config = dict(
    num_hidden_layers=12,
    norm_eps=1e-05,
    positions='learned',
    bias='all',
    parallel_block=False,
    init_std_qkv=0.0325,
    init_std_down=0.0,
    learning_rate=0.00432,
    schedule='wsd',
    batch_tokens=131072,
)
Each number is 50 + 15 x the weight over the matrix's rms, rounded and kept within 0 to 99. Layers, rows and columns count from 0.

# layer 5 MLP down (transposed), 1536x384, rms 0.16, rows 440-473, columns 0-47
51 43 33 61 62 46 53 32 52 51 37 60 69 55 52 56 52 87 63 59 66 43 36 69 52 44 52 50 60 30 40 40 42 39 73 55 69 38 29 46 57 47 60 41 35 51 66 65
53 58 82 43 42 68 34 56 56 52 27 55 36 41 51 53 63 61 25 32 33 50 44 36 43 85 45 65 28 36 74 44 55 52 42 57 55 69 62 58 82 15 46 42 51 79 44 73
41 52 80 48 76 52 74 62 46 54 42 43 45 65 41 62 32 39 58 42 36 46 76 46 70 44 46 66 34 44 53 77 68 49 50 34 33 60 72 39 38 48 52 47 43 45 59 39
71 53 68 49 53 53 85 54 40 21 47 47 39 51 79 37 43 49 34 52 37 44 53 85 46 46 53 68 42 51 31 73 33 63 67 52 64 36 37 49 58 47 68 26 31 43 66 66
58 50 73 57 70 63 31 37 33 73 48 37 63 54 50 64 52 34 49 41 61 39 34 61 67 54 35 66 56 41 48 52 57 26 76 70 46 61 39 56 58 50 34 47 70 55 36 47
59 37 49 49 68 38 26 27 50 37 68 39 31 67 49 44 59 57 51 46 47 64 58 49 60 53 70 30 41 57 64 50 55 54 38 58 60 32 65 59 51 54 50 62 41 37 69 36
30 32 45 67 59 50 42 38 44 16 61 52 71 44 39 35 48 34 67 42 31 63 62 56 43 48 38 71 67 59 54 51 71 56 58 52 56 31 67 53 53 40 71 21 48 73 64 37
40 41 61 53 54 51 32 52 59 33 21 63 52 40 55 34 40 52 61 54 60 43 55 46 62 40 45 67 53 53 63 39 38 31 23 67 42 35 44 62 54 53 44 24 46 42 53 60
64 52 66 49 48 47 82 26 45 51 58 42 71 21 58 69 40 37 55 72 73 51 31 01 43 61 73 45 42 45 42 17 45 54 50 32 64 59 60 59 43 51 48 55 55 52 71 39
50 51 42 29 55 62 48 40 50 57 61 48 31 35 30 56 54 43 64 29 38 25 19 40 52 62 31 66 35 50 65 65 57 44 51 29 29 57 49 59 48 97 47 37 31 40 21 38
27 48 47 48 26 66 46 48 96 15 55 49 46 56 55 54 55 65 46 45 37 60 63 41 56 37 62 71 54 66 40 70 67 35 35 50 58 35 73 31 32 56 44 55 62 26 64 42
60 58 56 74 43 57 59 65 57 53 39 59 61 51 35 27 59 68 33 73 46 37 64 28 49 50 56 34 65 30 21 33 50 31 30 30 27 02 25 66 59 82 37 57 56 35 39 26
69 45 34 46 39 23 42 32 43 65 64 62 13 39 19 42 54 51 54 38 56 46 55 58 46 29 62 31 81 52 52 66 63 38 48 48 53 63 74 71 52 52 43 55 38 12 31 28
55 49 39 36 52 43 41 48 38 36 38 24 41 59 49 11 55 42 63 57 34 63 70 63 35 64 56 69 49 50 47 46 46 14 56 70 53 54 46 37 72 52 49 52 56 56 59 50
65 34 34 58 22 47 58 74 58 48 50 66 57 66 42 75 70 65 44 36 39 71 68 53 41 63 44 75 49 43 50 57 38 47 44 62 72 41 31 43 99 88 60 66 43 82 54 46
38 29 00 42 15 36 50 48 27 59 20 60 52 61 38 52 44 42 34 56 31 55 60 41 28 47 42 44 70 50 58 45 67 55 51 64 40 53 51 44 45 63 29 60 67 44 30 43
20 49 53 33 69 69 50 51 38 47 37 42 50 71 58 39 40 61 44 53 48 60 64 60 68 37 57 63 52 39 56 55 47 54 38 33 39 53 37 71 69 44 50 79 43 49 75 49
27 67 40 17 65 50 55 37 67 68 61 45 31 67 53 40 49 53 51 43 67 31 33 13 53 48 33 54 47 72 53 38 77 40 63 57 57 52 43 78 47 40 62 62 50 29 67 45
56 50 87 61 46 39 62 39 63 61 64 80 37 54 51 49 60 27 69 50 71 29 44 45 41 73 69 37 52 49 24 65 45 63 28 42 36 44 44 43 57 51 70 48 47 50 31 46
34 69 65 31 71 45 35 51 53 69 48 42 51 42 62 32 51 43 40 54 60 52 56 74 49 65 22 24 49 25 52 35 40 41 62 52 59 51 68 58 32 50 49 59 43 38 52 61
23 40 53 33 34 53 36 33 42 49 41 52 45 55 26 49 37 49 72 47 32 43 21 47 68 72 36 53 74 52 50 56 29 63 64 52 61 44 32 11 37 41 48 67 48 69 47 38
47 22 56 49 59 28 63 48 55 76 53 46 39 53 52 56 54 49 77 48 58 48 54 41 56 73 48 44 55 36 49 34 69 55 36 50 62 42 64 45 25 68 60 62 60 45 67 42
10 73 43 67 01 73 47 18 46 60 49 49 52 48 68 61 58 54 53 51 19 75 35 44 47 41 66 26 38 58 40 24 31 54 52 46 55 53 83 45 46 38 69 67 78 13 43 58
73 50 70 69 40 38 38 45 82 33 52 39 61 47 34 58 56 54 54 42 68 49 61 68 54 41 40 58 31 34 64 76 38 43 65 29 48 58 29 36 41 63 59 55 60 53 35 59
19 67 22 32 71 45 42 58 42 47 52 70 54 24 24 58 45 61 72 57 31 82 49 43 18 59 50 55 76 54 09 58 60 30 37 62 72 40 48 52 61 72 56 69 09 57 53 39
51 27 19 72 51 30 75 61 56 37 62 57 40 58 33 24 47 49 40 69 57 77 52 44 33 33 31 58 28 64 58 62 46 57 70 57 40 46 43 28 66 57 40 36 64 54 35 39
39 46 42 41 71 53 41 64 76 51 36 56 83 65 57 49 37 52 37 66 55 52 52 50 38 48 72 66 38 59 80 54 36 75 50 29 47 78 65 46 50 56 22 68 52 33 66 47
66 62 66 24 55 35 59 48 40 49 57 68 56 37 60 29 46 33 22 57 62 50 40 46 53 54 50 33 56 32 22 59 76 29 24 67 78 85 40 57 53 39 30 43 70 32 60 33
53 59 39 55 19 67 65 45 42 63 30 61 49 16 46 44 34 14 51 81 54 58 61 64 68 42 31 67 49 34 51 45 38 64 46 50 31 23 65 22 63 71 57 63 61 46 56 41
47 47 64 58 24 57 40 37 46 64 64 71 54 44 35 43 38 46 71 36 61 38 60 52 60 32 51 78 62 41 55 66 57 14 43 61 46 55 27 38 58 48 46 53 42 45 39 28
47 50 66 57 59 51 54 44 58 52 70 66 56 50 25 50 22 39 90 63 50 70 55 46 55 39 64 76 42 62 36 40 54 63 50 68 41 38 68 28 48 65 48 49 40 46 27 55
59 37 61 27 46 59 63 57 30 65 46 68 58 42 48 49 72 60 56 43 22 61 49 66 53 41 60 30 44 33 62 25 39 43 61 98 36 37 79 38 41 50 38 48 42 50 45 67
66 55 43 67 62 61 58 78 62 60 61 58 26 43 26 54 69 24 62 40 53 53 54 46 37 85 58 59 30 36 67 29 52 39 77 47 26 44 53 33 57 29 59 64 71 30 56 56
39 78 27 23 20 64 34 47 53 47 58 43 51 63 44 37 62 23 43 49 57 31 56 52 36 52 33 69 47 68 68 37 54 66 59 61 67 58 65 65 38 56 70 69 70 52 24 47
# layer 5 MLP up, 1536x384, rms 0.223, rows 441-474, columns 0-47
43 35 32 75 28 65 52 24 51 67 64 61 37 37 29 65 30 53 80 58 69 56 21 29 76 22 73 24 52 38 29 44 49 34 46 26 65 69 41 55 52 31 34 44 31 69 44 50
54 70 56 48 75 65 53 69 73 32 57 55 61 73 29 47 43 77 43 57 55 60 67 18 33 47 37 46 72 33 57 29 63 67 51 53 20 61 55 36 42 60 35 43 34 30 58 61
41 54 50 53 65 75 47 82 66 70 51 44 67 46 51 58 59 55 47 51 45 50 47 37 60 36 36 52 53 65 45 54 42 46 54 34 31 45 73 86 68 45 69 51 53 23 26 30
69 41 65 71 23 64 52 25 44 71 55 40 49 43 33 28 48 39 51 56 56 43 33 26 58 40 35 50 36 67 40 41 15 80 58 79 56 41 30 43 66 58 59 44 70 73 70 57
49 25 47 59 41 53 40 50 58 33 39 51 67 39 48 37 38 56 52 19 36 63 54 44 51 49 32 48 43 38 37 47 45 37 74 38 49 89 47 59 60 76 47 66 60 68 42 61
61 52 47 57 70 50 57 43 19 13 67 42 68 40 60 35 38 30 54 86 56 14 73 39 71 29 51 61 55 43 53 54 57 50 39 67 58 51 42 42 48 36 36 35 46 37 54 46
63 75 69 49 26 41 84 37 67 41 52 51 68 52 64 62 06 51 80 53 64 42 61 71 69 78 32 42 26 38 33 42 55 42 56 85 47 58 58 63 46 58 50 44 49 33 70 60
53 53 54 46 70 33 79 40 56 55 74 43 67 66 55 79 37 43 59 71 79 58 40 44 65 16 99 49 42 50 48 32 59 26 51 71 54 48 58 52 45 62 45 62 44 32 55 53
52 56 46 47 46 38 47 59 64 42 63 44 52 27 59 31 35 40 59 41 33 23 24 35 54 43 31 76 35 65 41 82 66 43 36 37 46 50 72 37 61 32 48 36 59 54 52 29
32 38 73 56 45 58 65 63 65 52 29 66 64 64 37 73 36 10 60 64 74 67 42 65 49 47 66 36 37 50 78 43 53 31 48 38 39 45 42 23 78 56 54 88 45 47 82 67
52 70 40 71 66 47 78 50 26 41 66 34 42 63 60 39 51 36 40 25 42 56 60 58 34 25 25 45 36 26 44 49 36 70 66 29 53 38 50 26 72 42 29 68 24 57 47 60
35 60 64 53 47 68 46 37 42 48 67 32 61 58 70 65 15 54 31 50 42 60 43 64 58 68 48 36 20 38 72 51 59 36 52 59 47 37 46 36 38 55 58 52 56 80 65 59
37 47 90 64 18 66 40 46 54 39 58 84 56 55 69 68 74 82 36 25 53 75 41 54 55 69 44 43 62 43 49 38 56 57 34 46 50 38 80 23 52 40 74 45 48 62 50 59
52 47 28 62 69 34 40 32 54 44 37 66 44 41 54 60 82 21 49 42 60 42 38 73 40 30 65 62 56 60 74 63 45 73 59 31 28 50 38 45 35 59 65 77 55 56 42 81
40 71 46 60 40 25 72 38 54 31 72 48 60 24 55 33 33 60 61 33 55 32 61 25 29 53 68 67 63 31 49 60 68 53 85 72 19 42 49 61 44 52 53 62 51 32 71 61
64 59 35 45 33 34 25 40 34 21 21 41 34 19 51 54 69 54 58 66 58 52 20 70 78 36 67 46 48 37 23 66 68 62 65 77 60 48 61 28 81 18 80 62 61 46 46 54
66 94 52 58 68 30 30 44 38 64 51 60 56 26 33 59 94 66 35 46 26 45 30 46 62 42 79 42 54 69 73 38 63 38 66 51 54 55 71 23 55 52 36 41 73 78 10 37
41 54 42 42 83 47 29 19 63 71 61 63 59 49 34 52 49 28 69 24 33 47 43 50 54 72 82 43 65 48 36 33 46 61 52 45 56 42 46 43 35 83 55 48 24 55 36 48
53 32 67 41 46 64 36 41 34 27 51 53 58 32 18 67 54 25 56 40 75 62 57 70 67 56 49 68 43 48 67 48 19 48 47 51 42 61 45 46 21 55 78 65 39 46 65 31
52 74 76 33 27 55 40 58 44 59 57 69 55 50 62 50 45 90 13 53 61 59 62 53 26 42 37 43 79 54 32 36 47 64 31 75 42 60 50 65 56 76 39 41 60 24 38 39
44 63 50 69 67 40 32 56 50 52 51 66 42 58 81 65 64 47 66 42 48 45 61 48 80 84 09 54 66 53 44 53 52 62 58 36 66 77 30 48 47 41 55 57 43 53 44 42
77 53 75 46 63 39 80 56 38 37 68 49 69 53 43 84 42 58 49 44 34 61 27 71 56 74 66 48 69 26 32 77 36 58 51 51 21 43 60 59 55 46 57 50 61 43 62 61
49 67 54 58 37 37 54 46 46 51 57 42 50 36 44 33 61 68 48 43 66 58 37 66 66 19 44 20 19 41 70 70 58 51 70 59 48 51 54 58 35 36 69 47 42 77 65 63
44 33 59 60 42 55 49 42 53 53 51 67 30 44 36 46 07 57 59 42 50 29 55 41 75 72 81 78 47 51 47 42 47 59 56 52 43 69 76 53 73 62 25 57 62 34 40 40
43 69 39 61 43 67 23 66 49 05 67 29 37 61 48 67 64 40 54 71 60 60 61 55 46 55 59 34 58 32 51 62 30 40 39 80 56 49 25 55 21 34 91 48 49 51 22 54
17 48 40 43 55 48 58 42 63 37 62 46 52 32 72 53 32 54 32 45 52 52 35 49 60 54 32 16 40 39 28 42 77 52 51 43 30 45 53 59 10 46 75 58 48 72 58 33
52 50 63 58 64 35 66 47 41 69 75 59 47 55 45 34 29 43 32 40 65 58 31 55 41 54 58 36 60 46 39 52 45 27 55 84 53 42 45 56 50 63 29 48 47 25 56 48
42 44 71 56 59 66 25 79 15 79 82 64 27 53 59 41 50 30 48 67 40 55 45 48 42 64 50 78 50 56 26 42 37 31 71 86 71 39 48 37 48 52 37 52 51 66 21 37
44 55 54 37 37 15 39 20 52 57 49 63 65 76 58 43 29 42 66 55 63 56 77 79 63 44 61 44 72 66 56 60 17 59 67 69 23 74 20 61 48 48 50 46 69 63 60 37
55 56 52 39 57 46 58 66 38 51 72 77 63 30 64 68 59 52 39 52 47 72 35 36 37 53 32 67 67 63 59 51 38 56 41 46 69 55 25 44 57 27 36 43 50 66 46 23
37 38 42 22 62 78 47 85 47 47 41 57 65 58 37 22 70 36 73 79 17 58 66 30 51 34 48 42 64 46 28 48 63 29 55 61 39 36 60 57 28 31 76 48 20 55 61 36
41 56 45 48 57 48 34 61 72 52 75 43 59 44 48 35 78 39 57 44 43 46 45 36 43 56 63 42 34 37 59 47 44 43 65 62 51 40 49 39 52 68 61 34 71 47 41 64
44 22 58 65 72 40 64 50 46 52 38 71 61 29 39 76 62 39 46 28 69 48 45 28 32 52 56 47 43 64 40 47 39 29 31 37 47 61 63 60 55 31 27 28 71 72 81 57
54 64 38 49 38 24 91 36 77 31 54 61 57 47 61 48 32 78 59 50 62 46 31 64 58 61 68 38 34 29 46 53 59 73 48 55 64 47 36 46 54 62 31 55 31 40 54 33